config = dict(
    num_attention_heads=3,
    num_key_value_heads=3,
    norm='rmsnorm',
    bias='none',
    tie_word_embeddings=True,
    init_std_o=0.0167,
    max_grad_norm=1.0,
    warmup_steps=200,
    decay_fraction=0.631,
    final_lr_fraction=0.1,
    batch_tokens=32768,
    max_seq_len=1024,
    doc_mask=False,
    max_steps=8484,
    dataset='wikipedia_en',
)
Each number is 128 + 32 x the weight over the matrix's rms, rounded and kept within 0 to 255. Layers, rows and columns count from 0. Numbers have three digits each.

# up: layer 11 MLP up, 512x192, rms 0.139, rows 201-246, columns 96-191
# down: layer 11 MLP down (transposed), 512x192, rms 0.0713, rows 201-246, columns 96-191
# gate: layer 11 MLP gate, 512x192, rms 0.129, rows 202-247, columns 96-191
up201:150123129046164110133129112114128139154157114108157104103169224150190108115132101136152101082091103145174111131141154120161110120150105167128150157155149083151149092114106126105171103093095119124140146161170131109130161117105115177071106175118143166088132046172149161106113142123080109134
down201:111148100090121102100127126097143129113087106138151163116154074110102113147067093132117119069104102060143143128104134180130169065156115112094126151119081142093084097081115083120084125110126103109104174096146124124057092128155208135114123115151100176123081172114137171126118150199097158067
gate202:112169187130169127134117138131092116161144146105125152165115130147176140115117193133135092174151117125113173084071147112069122111126123142129143133088164149170154132201089112161103124195119174107101088179138184129180130137067100153154105034098133115146111124085149116112141127110180119187
up202:137143154129132087106087113096159073102118081105157162151141073155103036066160146112115141096112085131142140159032124123149133121127120147112089160129135137089105098126170164080180069139134102131132142147081136164142150152129148087154143109114143112124143191152153055172164139105043097108
down202:096165135144164152119087087116071066139132125164150109119150147171129088069154063111134113186141109149130139103164157110087109118114122138128152127125117162176122160137136175151130140104082137160127149140168097105119081085154082140118149166141117162138164188129120143117131117061142144113
gate203:123147138101141126059090111119067091152082114170125112165128110191110072119219029113106088127105087126140160140112120136126139073146123126112135105155093112131115202127096132173088093142178131183094156119121119109172139170088166138157134110148112109130103146117140140207084100083102180096
up203:114108227110103111112140090060142137169115139075177101144173133121146068094116099087072159084137128171076102148074144134163171176140103104165153133072110149085103142147109116089142103064101102126164135161081162112126101103108121136131134084101064128200122153115113157142152141092101124128
down203:135128094166120071166145096195130147106178164136091117096160125052148098181092171101146157132077135170121118158164157157157048147112189167112095114123064159122144106168136145162133103126125145095057067058145103155113140115123100128131153143121113177159072090159140171136171127117127089102
gate204:124125141090141106147143116163200106132200173161127086124118080166183167065127139088183139172063134188160128061051098102138129134084114113100172133168115143137121180156053129199089093124129130132117112115099138096146095163068113106129181159136100077117141124141167133105068175122148151103
up204:132090114106154126148116082130084147101085140178139083074110134115144115125080170129138110160110151136125159147108114159056131134121158119072135134138097150166125188146126129159129126093094191158074131103166185079097097157157129199190138193120161119044121146102132159150152135151141143108
down204:175120165117152081137143109168185122156142198109133183159112101136119142153164132120152120094106123202126183072076081097165105142099101118121109127131081092074149117164083105143118118135139095142140142138161118144120121088128160118071098099116123072162079089172133149139102137123153153054
gate205:164155105162134130105126138110138124164091088134060152105129124129122137104118123125177120096197129201089119111136081108120106061160103075162119137115128190136135088228149135142106139146067137112153183126097180149168163146176174142167158132129087083135146146108065108135157132039112094125
up205:120101153199120159074105089120158116097174160080170138152105109119154117147121078144160150112127130091213067162086119098134109122112095150112048158179072113090137083095112148121135096096182105139138147174144172122148144074130178120123088131177150043119133112071075135162161112181136171124
down205:113147147182150155102142138137066081133191105116128146170147120072154153200178118156141114108107095098106186138123138156073137138087127133188135177129175103113158165146134106095131159138196091114158150136137093106092133176196132150102126164162089097153152085109140152131110093108168190129
gate206:117123123159177096137100109094136076188134147169131098148128164140098148096127121099103128132121137090176123095149106128109165156162119142116077142087130127112131108124124104120127148142138131085141138121167085114111194141098153145110160146149083128124162149088135179088128144129156135152
up206:121125155093123145108118120083147100104169122153120083170078138161127115103136157130137068111090160129171098077148159146124128151075100074122064117134099131109093103107098176159123094126093150145106117163148159078152158138096165161074127103089157116127125176164131074097141062126101122123
down206:127125142126126133210133151141132098129107177186120138120151152116111127092104135101123153159121108102114164157122173055138117146146113166160144136086126110130086104107137058075088172163151124128158177131157077194113068105126104124214093163173132069170137131149157107118099120132154133081
gate207:115137140181159176081093139120106129152137139141161085138079175087126097148126111122071129100119069135131098164134087126139173119128117162151117096142155141123077143111146159082137132093117167156095175110140124189115134110105116082088195120134125104206149152108147138187103138091097168044
up207:086147209124144104128135103124075140023120119108144158105173133089106119169124144142125157128149102069152113157092124121172126157124170144131172151073086085162170097116148097113156142113236109144087095165106126143107050108123143167113128104115192143125140125132104109156176142125144129157
down207:108158039121147172134102094106128132126070060083181112158086109113155173129140140093105140125149178183099183106074159136163147079162096159157192130156138141125128110222135149120110160073137122135135148160141154159134126116125150144134143104133111112141109140124166163085087107163121204126
gate208:171139144206093133068118118098131154132209143109078115101160129121114108117133117114153147076145078155096170158142147131153120083126151174172085110121162144122147128114149095135141093202148140130112112168095125111123146082175149090136114138123149157130137153117096177153121133115043138122
up208:169135160142160142144117137146118110114135136100107146094065073124060124137135144175079077146094088147058171167173107099126146159193146146112172130184131158126125151111161146117134169150160101169128103129112104124097119119186084068156120146048129096122097190134118131184078094095078167115
down208:198109137177111177093152127147137144161152092133153159060114175115120101122170098172195116185134105095172145110090117142156126090179148096143133103116157156155115152182054131137153145140117110159178137147135149108102163098121146092152128144110110096194142150074168173151102123168085104077
gate209:113115136102075124079103160127168144097116101182114146154137103119113109184134131133148163160124122140186117117126116088088162108125138115104102130092096112118085109086101145078119149121170162137097135142161122126038169144129182060093142091140092075159102160088131156173100114112113131144
up209:129133103141109116100083115121144119122147136188126098141136164089094105153171067133098095139101153135097131095118108210184197110154118134201123094148124084125145177141107094148138133122128135136130138143128169134150129126117177116141081130131117135115103106137119142123062150123155114096
down209:135141094136145134080127126184141133139100077156083119147161086118121158153127113130159120157131216144125143123124174158060083133114102142121132116121093098195096111163136144132101146154147154133132144158123102136128114143136135166114137130126093211123139089128126100117150130086105120111
gate210:129082146104184155080148128110109121154086125165124122089099108108158137100116171131130174192099123155144093167132081100136144132178153132118170135157040187108152156134139079172088117111145117147110049150031110120144104146118187095179106181165090165169119154156140169171090134139119119124
up210:126154120165179146119087123091116079181109103143097104157062096124073169172196060144120132082115145181087157124117106125078106135139153152118131107100133124152187084175159190087133184110151097112164143164067105103093163099122109133157130104163096125114164063110074102123148067109153094101
down210:110106137149188109086109137107055184141107138089114109160153172137148111121125143054160119155114174079135093179181135150090131129125159167114143156130094125122095095037183181132159130125128097168150133165126163101150120102163142121123149113159118171133143134158130157136124117135114144107
gate211:117134147119082139110074096180147096130053100134131181117125088136166176143016075182081123171152161108130126127130167094124073069079079069148172193127100109109123212169086186136117152133130134095162162146086182152092133090164070138142089097113149151116146157132133125102119184091142162099
up211:101155194133114089106120193135140111105108121169128166075156150154088097114107119122105063143150089107147121091116144083107174107085127170123130197081079143106168086142125118109094119194134125122097118124109117151189116146179094199189128081107129117119097129101135051116094124139152127107
down211:114109133124118157122095125153167119122179106170100120160106196155132170123123124078154106085123088083134128124088083129135054104129140120134124174234098136138081071092086125132123171165129117173140086129186106128148124130095086123150135117171150173147126173143100145154164105115157139167
gate212:120131084179191159123117133170167145178149153177168127137168120098172125103133109137151192125171140090093155165044143090123089135199120143159122093097111127102168112106113177149202108157120168156091112152103128147182130156129154117141122071145181176223132109218160124179138093153220118132
up212:121188166118066124113126135138143160142132119110071117103152139172113158136120098176151168144119167167144224177176123131076119083121139134165139156107036135088115188059118109107131150196057167140115133125137140129200121150120140083101128118141167104089117152090083135160140043057123158191
down212:097119117161149137121145100097101134125046079105111156130063101148160118117137051113113197114119148167093156151128161070126134093157095101205146156067118144159141099159143137135205150169131099068102146096137158096101099164116174125181143070150107103148106133115107130166146156196202169148
gate213:111123100159070188141116117175144015108123141080139147146130168084147134202117157153132179104158125122140172066094123116210151143143162144148106121175098100071064096152117140123192070167131120149119125105118143127142103157134082139203104175084101117116147129133091136147125165168115154083
up213:154088097154132119161141089100113196115072137133172074082111108162192138095074148136109144104127142113077125139127086131181147106133158164145185105104110147147134176176167101098089145121171102109122108219108112125082192153073188075109107152181126131156080083138132165167096067099151093107
down213:152148153111169124149087142094144101107130084166141104072148127127137091106146139112087152116145101103110112158128128104144111115218132152142173181122102169176107155111108115127143153123110151076110178181148120107087203086147195057101163106101135128154075138157132145098108123130066158093
gate214:163097098111124081086140164167142081167124137145124107094155135168119135100128147090125173131131120128120151100136161110120083088149171098088116139122125071199143137121095136140086134117189136185110120142151145146127134186148205117142134095124148111106111118093090158186129123131064101132
up214:192151149127055132097135115158153108115118208100125123149153161162127122156113185169102126122113117105128171109067155079112127125177146130148081083099067143093099070114151169094114131125152178114135051102162128180101081182123108098158142100174152134097093136113158126127100116145159137136
down214:118148100096137127113143114163074173136112142141149153106147104099057124144148199124164110146114124186121150119142203148137130119120067120070121134189131154142116143171144178082107145114125105120108150153125174159129113119097165114121116122109121064126144127106149158164155143119096081112
gate215:136163125192130133142153125116151103145151107146132150116146133128103140107125170148163153110170161097152103124117173159147141104114128097170076115037107130147139143194139208152153128122098131157098142109115105115110153129135136164163079109172083105153176109148141133179104103128091115125
up215:159105112182118124176145129086127159087094122120102091115114103127137119162102132176191128103112089070120124175082104075122129151141099122109078150131154164133105168188180089104132110149179057107206090118147103093069108146100153124173105111125164112177133143123173145060179129062059174144
down215:184146147110129116089068150133139165128143117078170166123126146100087198068140122124117154101159137090147124070119096185136071148182117073092110065124169140102172141088157137130115167141094054146063082186138102129166093080166138050074140113122105162121141109083205179141112166140141134047
gate216:147131171171176196185124191079114102136072168187113118084180153101181167125114136051184109115160118122168169111101192104108121120127155092153075118121134102134125114107139188127150088121118125171169104169122086162152113084116059114088091106109069136135149094159134162132118145085183120120
up216:112112083059110122154183153101132037129168167182143147183107152180113084114136125121116125133100149070168150144133162126073132070172147102160126130078198110171158116086119126092115103103112109148137106171094103138153126145055132154079133137196087065165101144192122105185136113144145173196
down216:102168090194110137098135112067106091104139131104104110132158141125151211127103169158150210077118172148149157127126158114138140101147094118190155095143116092147153120132098101101060134122106100114180166190094140122166157158167139107109094134161155103126113097113110119150113159138125173051
gate217:094103123104109142153139147158094123216081074180155205151129117139089101114181091082125116103116109139087123055111137127127204116097118155136076152103128119154177103141144131163095118086085121135177191160129186096134155100134154071142175103145103127108154106076138093133115130048166098171
up217:125162095106159123126150117185127138106137155128119108095077136084122156128126130172091126142155161162120111140124134048128112185101158136091204152128130116049090078031104184102108163225130142069154054159108138145155174141090104117085113139080114141137150144096085163145157102159128167116
down217:070127132118123142105194093150090120140161135138105116120115055110137126100159190110138143147145144058093127068139161113084190117158039126172167112060094079102113145071113144158137138158144111133165136098169146138109095114122107105100089122109123089131150097098125077111091106164144071060
gate218:141110114151170101083123109096079155183116126107163104114041101159189118150189185147092169158150139170096157132156117191109088147082134111131171151111122175035090113094120121108144080077182151167113101193100138128103159151082071117109111084093144141120140171144182114106171124106183148153
up218:097098074077089122133148047107029154120106076114070134113091060143105178171140097180081170087146066086173074120131113112090083159143135123167150145129137129038167153163069111110155132089167121138082105118085173161101113120084142144082138047097130152121147174148118112139122075109147098094
down218:092120117122098131136109162152138155128121107197107103151198189181162121090098112136085127092183090085133094151108108122137074127134091083142146145064093122107080077144146161108094127139127093040145106179121127101119119078092118095129135171161100113099131127136089121086167088176090117105
gate219:170134113152107146151072082181125124121108167165137141124096120101128188093100158112152136171148118167124156156102158114151113128111116097047128149090063180123181149114120138116179121152075131108129122153153127115167157148110145162114112119176136130048165146100135114121127129107156110116
up219:153109118138125117159151116117149101093146093144157093066117123107153133146105109184128129164120086155170062158182093122178063168181074135155136165123072129164151144066137163130172110102142136161144126091135146150121184114139146194155127120100122092124114156120179098132127157147112106174
down219:120104148088057145145169096148093093082150153160112097149151139120158192147207128109162152135131125149111156096175100052108137165116097144129097098148139132098069082166123132166117113159157152118146140156157105075140158126110046155132157143146137164163123093147150148094083112114078069147
gate220:113124159099171158101119170114136115099103170163185106099143113079106102137150104206116146089176131140147140138143121130125089150169135180156141148110130153151121068066138163102175111110115136125146074183140120111089092041121157104093148188142159130105121091125140118154088103075144195128
up220:236175142145088102097119164157110146062161133114124164133138110138153125097115181115123080089067155143116099118147102138103185120153160129149148147139096143140137163130111119095082164109124128111116081145163065127088106064100206134134077167120164118086099166125107116153117119111201124119
down220:135090094148152139148100157119122072099151112112164145088073128144139123107114177146123104123090128095120120109112165088109089133153156153156114117132121040139201134055107097156102127100143129163108160151105097171100121158112127087167085165147151157120128171134088147157164155087145131131
gate221:117037107099114110123131136109090123113162124123138127178133175114124128143149108090121164160042114091149119163141093061125110139138081168188115133116084109109180102099075122125121132173109105098141109152099177126126147121103099172124097108132128118159098139130101115122122159131122159151
up221:139151137122142138138147103149113070182112100149108139130141179136117130112120120082091150141133184132177163100131173096126149147179114143149155139089141201130119106124160131109205149158162103119112137145137185167145136110079129095092141148132103132148104135107149114149178125138127125113
down221:102126132111137093147116165156142141083132145128124104141171081089119120180138092104111156187147170155153068157157024108154110131095109110130133107122156106099146107088116150178110117112099139123139123149100158140138146129094125192196082128164127152130144169142127105113089106144077147137
gate222:168158153090119061153147145122201119152134146143101168115183124095065111130114104117157114124099115111180132097166191172148138139175088141062081103129151103123157135151135120124139092110072114148157100120120151135147124119154085132211132120128075166102056111126182143085179100101123128127
up222:093199135137111107115155110138153098116108116147152121130106102165092169109187125108120112079122113113135120164123130089176156115127101165124100141065123149113070100168136071125136141134042148143060146074150088129106133170078161111124144149140157137127084174082102119188062128144048080115
down222:133103101149141105148154133187064095177130070151147066158166098070162134135129171146102115095183097201145158159107150111160075155129127100117132125170125102089148091124169125194166156125053119180078136141117126120107152126116176091145131173083120169137154147128125112193100128087102127172
gate223:099177196157086103131079154175138087136116124098090167132065112092139132085134189179144135185093160165081126079111176052168078131189159128156094152191140180198075097151050131119145117154104130163125134091174077181164100120073065142131038086159121148167048140115140113103083079193146129195
up223:140094125126200129164218137148122119150098117128118117125097141129098169127175097127106127165122154122124136077132122169122107160082151094088070152089168157134108154086092117105115145139093127151143133131101113101139176155075159140134102156129069155103078121118075047205154074135151148187
down223:077138120125160048095103128194118131159115185124162140098106166067127200158144169171066095096071157128127104175098143142149143119114182155164099116161131141179093185150104104099085108085206119174111154137152124148140141145102150169168161091118097138189072135159060070165140078171175081143
gate224:147168111162146127058142146120126129169121159108163080112134174155173156098110128169079090095115130099077143045136121112177154125146135087149117084119152081150093127167135152107121133088151237223137131132089133140085101130167186148163151152154115122124164149116089129167110208101101118157
up224:140126135172140163084148074116139169101114132056099149173126156202137080106108129137105156140154121102080126161136136110134155094168145102160182087148174145152136078152139163141138157091115150112158136150125158064140123131121128089145112141128126114078114100100137113149166112145108150132
down224:134088102150135100080081145149148132115141195190090139103135141120142157065125174189096151146140144183122120113150081144133098165141127143094086100195134170179082162109169060131095119095139110172146128140134102143106137126118141092136123131118088105150162154115116103075107167140097135206
gate225:162116090082100096159193127106139150141128106192092119128095136122102158142160082135116156086139174111088137132067114088063105138112150128106090109136182113179168141191153128085116143141141134139077110092096152125108132176117108114165135147137148105178098098127111156146138107108116142204
up225:104125163155194116095185125131063135125117136175121122153118073127129183084144112145138123146172070137189129087146142119091160101207076117106103215094115147092130144138147160136120164087078163146097151158127179158068177165154142165074181101137130134142088129076129181178125112115133154111
down225:117090118151109092118162169116087156095107132147105089129090159132116109134117097131096160115172145169114114191087121153082160114160094126121175093142152193125128165153132118118095079148179092130119156144146122079124140222134096093103149139126088075150127160169140144135203160138097089187
gate226:141137152145078156124100105145166080064122081145106142180115090143108138117121223136161074160170127137135089134121143085129147159085188131123161120152129144128147100115148102157031150137126155116116095142069094151085164132148122128041142090106097063146131138138111133130152138128075162133
up226:090119200175171134143126158121149154186095060182121132156145139127115137096101210120193071144119163103135124133138086119071087141141146142108152136176118112073123118096169189143122103107160133157135116092108192091090196105182140157155110156115160090134117121097098134139100133162139113088
down226:181160167143133073198176163134110149204073113164117108102175114133099131103138091144165185095130149082120121127112167115113155130107143102165107129085145101122105131024110197170134128180166116100184165065139229063168105162130111031159101142100165138157114098120139145188092179142133114114
gate227:059142178142129115146118137071157148122152130110138138065036166090121171099158164161157141122165085096187127083122162067136096150122161106115125167155105108129042137174199136176149149123142123172077142177130107135130111042186120152061112184069077068074115141135158148179145138104164053100
up227:151107149096128079097158151079244054092086171123089089124146112129154124142129145154071072147064134116067153119131143143133078094168082164129127150129091142126163115195109139099104131142155184134149116176164122109150119090149138110133136105188159178173051123091147137122093085081055078164
down227:137173141119132154118161142128186118059132111157121101136139104164173093081118101129131109151154094085096138125134188127133179119111185086143059146144083132112124110125100198121079136138187162176139084101094150127151105149177157129188144200102140022145128144139173157113176151142086126155
gate228:127110158146073072120130142152114162119110169143120138107049139141124131095109160123158098121126154140130113109131115096135142185103190135146081171121088098174118129144119133105079103116157121137158084086140107081150133123143159133116130139110203173091093133100121175175083148144122140112
up228:111175132122121055141168122149113118104101151146080118088114083087081158143150125112122133170164206179155104139127171151113120147108139135128140100119136182129196127166133132135114150132156161134124124116136174086147130116195119129127084142156089154149095130131136100155197157076114118116
down228:173118115069174151103100119140117131090134138153112111129088105132121143101114149142179197140090114114131128156130144117115155082193067113160068191074110152117161108046140108132144099131114152112134130113112122196082086171177112150156143097109123134111142135123168133075092146141081170176
gate229:115135152139169157150129205094136108131168149167135123113080124051107175124096157170160148122157144100150098170107135145138123090149062073102150062146134141120126200096114196168089180131096159139123115129120155114159148076112202171189117135162052167096074146150118122122077149100111129157
up229:113127209152131124100122146152079084138197134150095135101138223091138095143079103103161097087106191168101127049126090130075173155112068073066163118038132137117150155096115102106079184117163062126126096075115127103117138115169110088161073136127113106120088084143108099189096164128111083130
down229:105136158084161140098128122185112102168097092129150149130100156220127138081088131089099166092079086157114086150098144093098110074113139046122135119116058132182141113100135149074062125106168185116080138173159062108114174126149152087140135121154205076127077115145113138144148160101143144109
gate230:100118101146159144135103156172132069134155120113159104155155165089156145116166099160141142122109073159136155141136165138134127082132192127108141157127126083203107131159103122168109078105141156149087142128097131152131080166090125091163089136138117202129167100116175160074136127134103140191
up230:114144129150132098104149140136187180124090141112098115145127097133148073139123118104147145181078139114157153138148104067166144205131149116124079130123112154136136171069097094067199127128097178109115124178110079118122192144114166197138145105097116144170084170122181192169151179152138140106
down230:172103142088136128147149121120150072158085118145105157044144063166153098107136100080093137110146208101130197149127166161112190084094120172114132088123139126077115123136107133140043156130226095184128092072149126118164116118109095145106125162146143132157125133132110158155114129144129060094
gate231:183180132110092132112121112106128139086129126118124121090204170138095181172136169119172088095160099120123122134195138086111118147110141124157173130164100146159172162141110124129132121088144174137200112099100050132104139158159101125087077118118112137197110152100162141119110060053128115122
up231:141103121088147104089168099125142036147100136144131122076130130158148147131150113202131138112073116096129083148149189205148173122109082138076147080125200133206125114201108129142095138160222096098164103126139104156137107174108100131176165115157122137179139158117167126083157125062082099137
down231:044145148104143189187096172157157146145087133152119127157152136162176115137130069162178162096141157132116071099152136138176132098145155149163170131154165094137070122144128115146113109050111129197191117129097144103144169120115122134178155129116111123173045118217113080176166102156124188160
gate232:093129159151144123078107119120097108181174185145115140105150117155133113161116090081098107105131073177091167187117162134165115133180124114087150130141114153116104106130135155175143084130145078163150152042116138099106162114155167145165179099183125115135097148154159142086116080122099147104
up232:100127205117123129138155149151101131122162085143122097121148152149108124106159130129121096067167172109161134110147162138129147152101096149139112093121099127107140134084123138119113155138112107155132146140129113135170164104095097126171112201099135136097097139062090132154107173068141172146
down232:148136137123155171140103079115177049157161173096080100066141150143141121139139099066119138170090122145135163121108136099144092117125136115066181129170137111123130072110119103155114109133099134127166173069064146110116163152127133154046104109158121124166091130170130167128133078136151141041
gate233:133110061117064060114066124112151168125117140102128068094130153109114103175187146108164196143136125138125087159080137106146166114232140107085082138089124087159144095171114174156127147122139110204138126147149160154147155126113130122143134140082132155131120115113093116144146123117165079156
up233:134072098103155131119141123119043151067119090090123094161116114143113090118109166122143092145111147151146104132182134134117155105064094102095188088183133164072114139127127030159136160104117070131144202137104111121140131071179154131088110115131139101103139164118140134117141153153109107157
down233:119126137172162204126097104129156128154149129078088126133123119125113142098091169140120081092095115109085145168097143123121132144171118097148127108153107105116102147133089195092103099156116102187122093144130105138027129139128141056178184126113151116161119167149131123120145053156137149092
gate234:082127123164157130183041141068136171077087108165135161171139172135068113159163161102148095103158173115123113140158075090103126159139153086118143099216144131099116141142151082167202122121113102124121134096085131055193136139233099137139118085154092159192104100127205093121181112139152117088
up234:115130098119136108165099086165142153122133134068090123132134101145156174073074183119154154166059080135158141119176205139064147103102112113148142142100131098136111136121096102188165173211113106137179120114158070112147092141128076138124096149107110146085072132110191124085117173191177133107
down234:148068128140174160161148075187114115167068117094115181154118082105113142152149153089149110099137099169126046138134165074151158159117198179073202128110145116171167191102118136149176127086108116101138161150149118112152147158140103139100160110168151096151090150104139143135069163139085149109
gate235:175117160121119163125131125109090144075118110130150188113131150135130072167156191117153157116064119113131040127126119107114103143112156098151180140123142145108112162202137160132150090152176131099076088119149121137124146142087106134192122083113139140152123112170122099098139169146114134173
up235:145071098118158134171092143143142088123149135129110133122121096160126146124117148075145111157139129094153073157128124112121131157105180108174118141171124080175092079089116160084099118162177073255184109189107145121124075161115147143114158105142103139132147142107116123142098096104155133088
down235:162169145137160139116091125127103167066091089143211170117094060055138143113119113172124123090135152180144063103152131088117108112129131196069105137142128160165105111163154175132120174114150157133099100135155155068124092136109164119185104111122120130148121123169166127058147145144133122159
gate236:083119158127140193137085128082170106152112084090189144088190129127116116091165146128140110082141113108076116129165114117156140186091191093147162182061098126118144070135156132145163093135169123178139162181101167126115082155156122091110134135153146147095090171104115140069186121161093121158
up236:108124120153182162163164143076043147140089137169112125088155175097163112092119116140182114155171162161181136132158125136120097106080110149094153155150151101143165106112112083057123133099131169155118179095124130162132139077157175177123113155149088132172232104233188131088089179163148104131
down236:103107116130147147112101096106081109137155143155074099158108128064115151131147128140127184100146110149149095155144131121089096157185110175172089181157116105168115145139159153134119090187043131109141091170120203115084141210188087081121151197123199088147098129174083110114079117192147139119
gate237:106109166121140144068157098069119134128140161186133167068126100201101125131103069224152158154095090142200102122175089165137069158144098094113126165105107137087147084124135185166107154094083148129080067137111109179182101129090161114084112136093114176195171096104119185138116132200152133170
up237:154137138180103105139109123141077144172158055118134057091053120148126071169130186123127146138123072191079110197136111136182145160127149113112121156112077074125121194128087152118153094119102128127117073086101140163100146092147081146147151148167153146153099170128115110078094129117147100124
down237:150115092130153163091110110115173130112101170128141151163131089079130191130134255150078102155130101141072135201151240132121155142181126109159121107141050113095145139156147160105091113063085136106178149127108143134117134065138168115182139129113128000150073132169130120189170105151132118137
gate238:135155094128131130160108162065109125188105175172078138092089096102153088105107109181141129117145113082148145104093078124141112128115122199039093117098142118144159108113187120131164071176125098194106165107116190114100107163140220151156133105108114105114138160101128133147119134110102093050
up238:148135141122151127178145121170090092122124152153131155055117157104125148171183185110143114129149094118179158095117170161119114123159144143116067118150126123149137177135142083150140155177138131120084129094153129148125145161147074104108161144171092155172123124176136124024075103103153059066
down238:109149097128069116080122127075154083111109151116093144153086118103136096097095116101180054096155157098137092110154086107151120141145104114109122156085137164125131099083138166061140112143153187166081164152097148131138153136134173167163116132151131099104099169142145122167143093130088099053
gate239:193181121085142169082161131164083114121073075113173133133165133188156101184104105056116152133094122110111086111106079065157141168133123044070113150129211154124103144200160168117149105106136177107105181118150164098117173134099122091143131194134128148111089098154190088105091121156100133113
up239:128173108157114161084142111116169142091162147102153097076123125122168072102078108153095079100119138149086061096139103166180146119166135131122126153061138125106193056155166144178087178146217179132169171177138136113183168149178110063135097145135134145119096061127086132058179106154195160146
down239:171141099101139147168088107146097159151156069126103141161166094141202173117150140127167177129100132139143082122112138122066101117129143087119105087119113161124121126126103142154064104119131036146090124108110079178067139201128131100160142134153177067163109153156108125115144155089138134183
gate240:092193151118103114091047171122113066118127144128111153139149087172138107154180086086106113145120154124157110149151130078102096104117143106079172154157134160119137147168062143115083093100115183140144068176112134158148113126155103129126136090118120099155158189116072148124105156144167163169
up240:085157152150093095198122131112155084098114129091130140106147091155087115113173130091109141111110177158118123153178064098162076092156086118127114159100103109116163161069087080113152037148121138083144073152116168113162120113174090162108069081157113149080206162131084182152137157103120121117
down240:178099155131165067128175135146135171127094167211207111109140176163181126088153096137075053073158128117112102077089102114105103098141105112127155100092166146160145116136180118158199115155169102119117136104151105117134135129106129132122118146140108147177109114185168105137180103135156123091
gate241:132176126158129100108165146111127076123131120138117141068039113132109184180169178143136115185129133147089116149102117104109172153161135113093073140135111125106173146168120118151110130087192172147094148191146112132127106160130156074105134166177028157112139114156128105142097138170090103142
up241:164180135142190166119106069152150141154109111088158121139142084122114091110080091116184142115166191149134113137134148162130159101179184109170151153152122159127115130122160120073153215115136115063130116132162133148171142111157185122073161123185125139120103084125098173125065128151140102058
down241:104130095170165149167112133098165110132132142141120163162106199081122116169062117134180126170119124173162067144073146151174113145071157081096144128161089090134186088163120157133143116137144099151113090144071174071166201080132131132145128116152132079156136163113062091112156133073087122137
gate242:128142148098119048165130126123171101104113112118135093087144148170122087143150110148160125106108124135129164118115181160140160100143127092139125113153169146154155104134160169161082106125141126130129129105111076116136110132162134119106084096145046121147120138140157193086100104106138195124
up242:120111104147078096129213090134089092140151111125118073091101096147068164098148077152141133105118110089096141101125137117142191157127135134161195087088096151102143109155176092177105105102146089125186108175046141144183093064083089093093143150112145118159087092138149093168115119118176113119
down242:138137185112092144142152147044153112131138166147172168173155117167148089086144092125136096103116141136102152106143130104185146089140126146069148177172149185162111121199111195121157088136120108159106190010130131122145106077118116143088106105127093131145122152109150146130135149185157170122
gate243:131069068150115142099161161166100169130108134155125089099079160152115223098137074132145149096168180061156147113099108139130178101150196116155173220074071172156115102078159079145141123086135156105112076151123138083104186133149099117103114111121120073197152147164124109073121123121159125120
up243:074133095102116166084116135124111108104156201166142168143098072150166158044110158178115096151096098210191133087134126112106108136138134107135132109144058126179163129135110107134128118192191104180048125082116133153119145157128105051148159195084149137126156107090158098136130140127110162085
down243:088115135074185053191132159106099140153191118100140179143102067172201085158134087042138103134095111184158098152146119085110134152127100117101134137139148096163130145076162123142119189161130122192096155067146156136137107090152144124174114133121123090137112147089102126232116148153153120207
gate244:113104116153152127130089194067065083092146121127156177176131122169140095115079156154121178106106089113070127176092105154189150136126104056157118117091161163087097158132152143139092133115168125162195089100129122127121135116126155193084071133115141091125117096078133167155151153129133148121
up244:100155080107095111162146160201121162127171083104146117133117144136177159093091112162076129134158111094061093176118111155165095114104117112177081116095076132119094115074141185182124096115113129217135088116096085081103128145073198171161133088095122180155079117138085101188143105099072180139
down244:100096130175113169145101114118137155146115135211105122159097200165141125215099137157158149169121135145124131130133179143098165186129142143092168210110099144115146046113094094107148132094150135090139149147134152154136174095144120126139154080192158097158116192094145138076144108117173175103
gate245:136139135114173153117199141113140096165143161152102143125091146132126167092103184151142119165117092140142129082116155122126159144136112185118110205113092122204121127153130148167133131144169061086088185125149147150135111168168098097118109184094136138169134084164149119149193158100164109133
up245:181144077097130149149146101122161162172117106151131087147152106109120206056145094085113133120122096132146128154127186104098090131132123148140143085087117190087127059171167105160139117136126128136115129147106103083110140118176057150108123166122144128097117084127111144137114039108122139120
down245:111090152098087073130141131097109153076152137043097084098121211145113059106171073123116113132143177143081105117085105130107135146137092151115080181172094135174097132153137115057151144155084130163129106137120097120132111124118169094098113066125135148102117083082097152107135156160157129160
gate246:100176117122138163141206128118108140109134132119104095105149065116162088096078128159136111132160128076183123150133158122112124098178144173152123115151201119097147147129180158115165124105187126119157131112156124137146154134098129101103157141139081098093159100166173156129123133119163117069
up246:112122127168147125095104169038075142110125094084151115181134116072093158132084088119197149180093131065147178095167135062123124124092125155106069090118092105112090135113153108168105118141109129099113153104150159139179114135120096076079145169190131132166118208172167138094152091131162112071
down246:104115119088089120074195092092145107169155174098135137192115134122098153150111115147132131089162102117095113173102124141108162107201172147108130095076162138119089121126145166135105114137154167126147144136100179157117061133177122083159183068171088136219124131108109113114151147132109107153
gate247:206190185171142098110111154173140141077143107126190129193106074163142089069158144116067124137151122149152170155120118143165100080103104122164100079142154103097121113101100100158149140145137131054136105119136134154140072188148156113136175126132135164158117124165132077131133104188137144154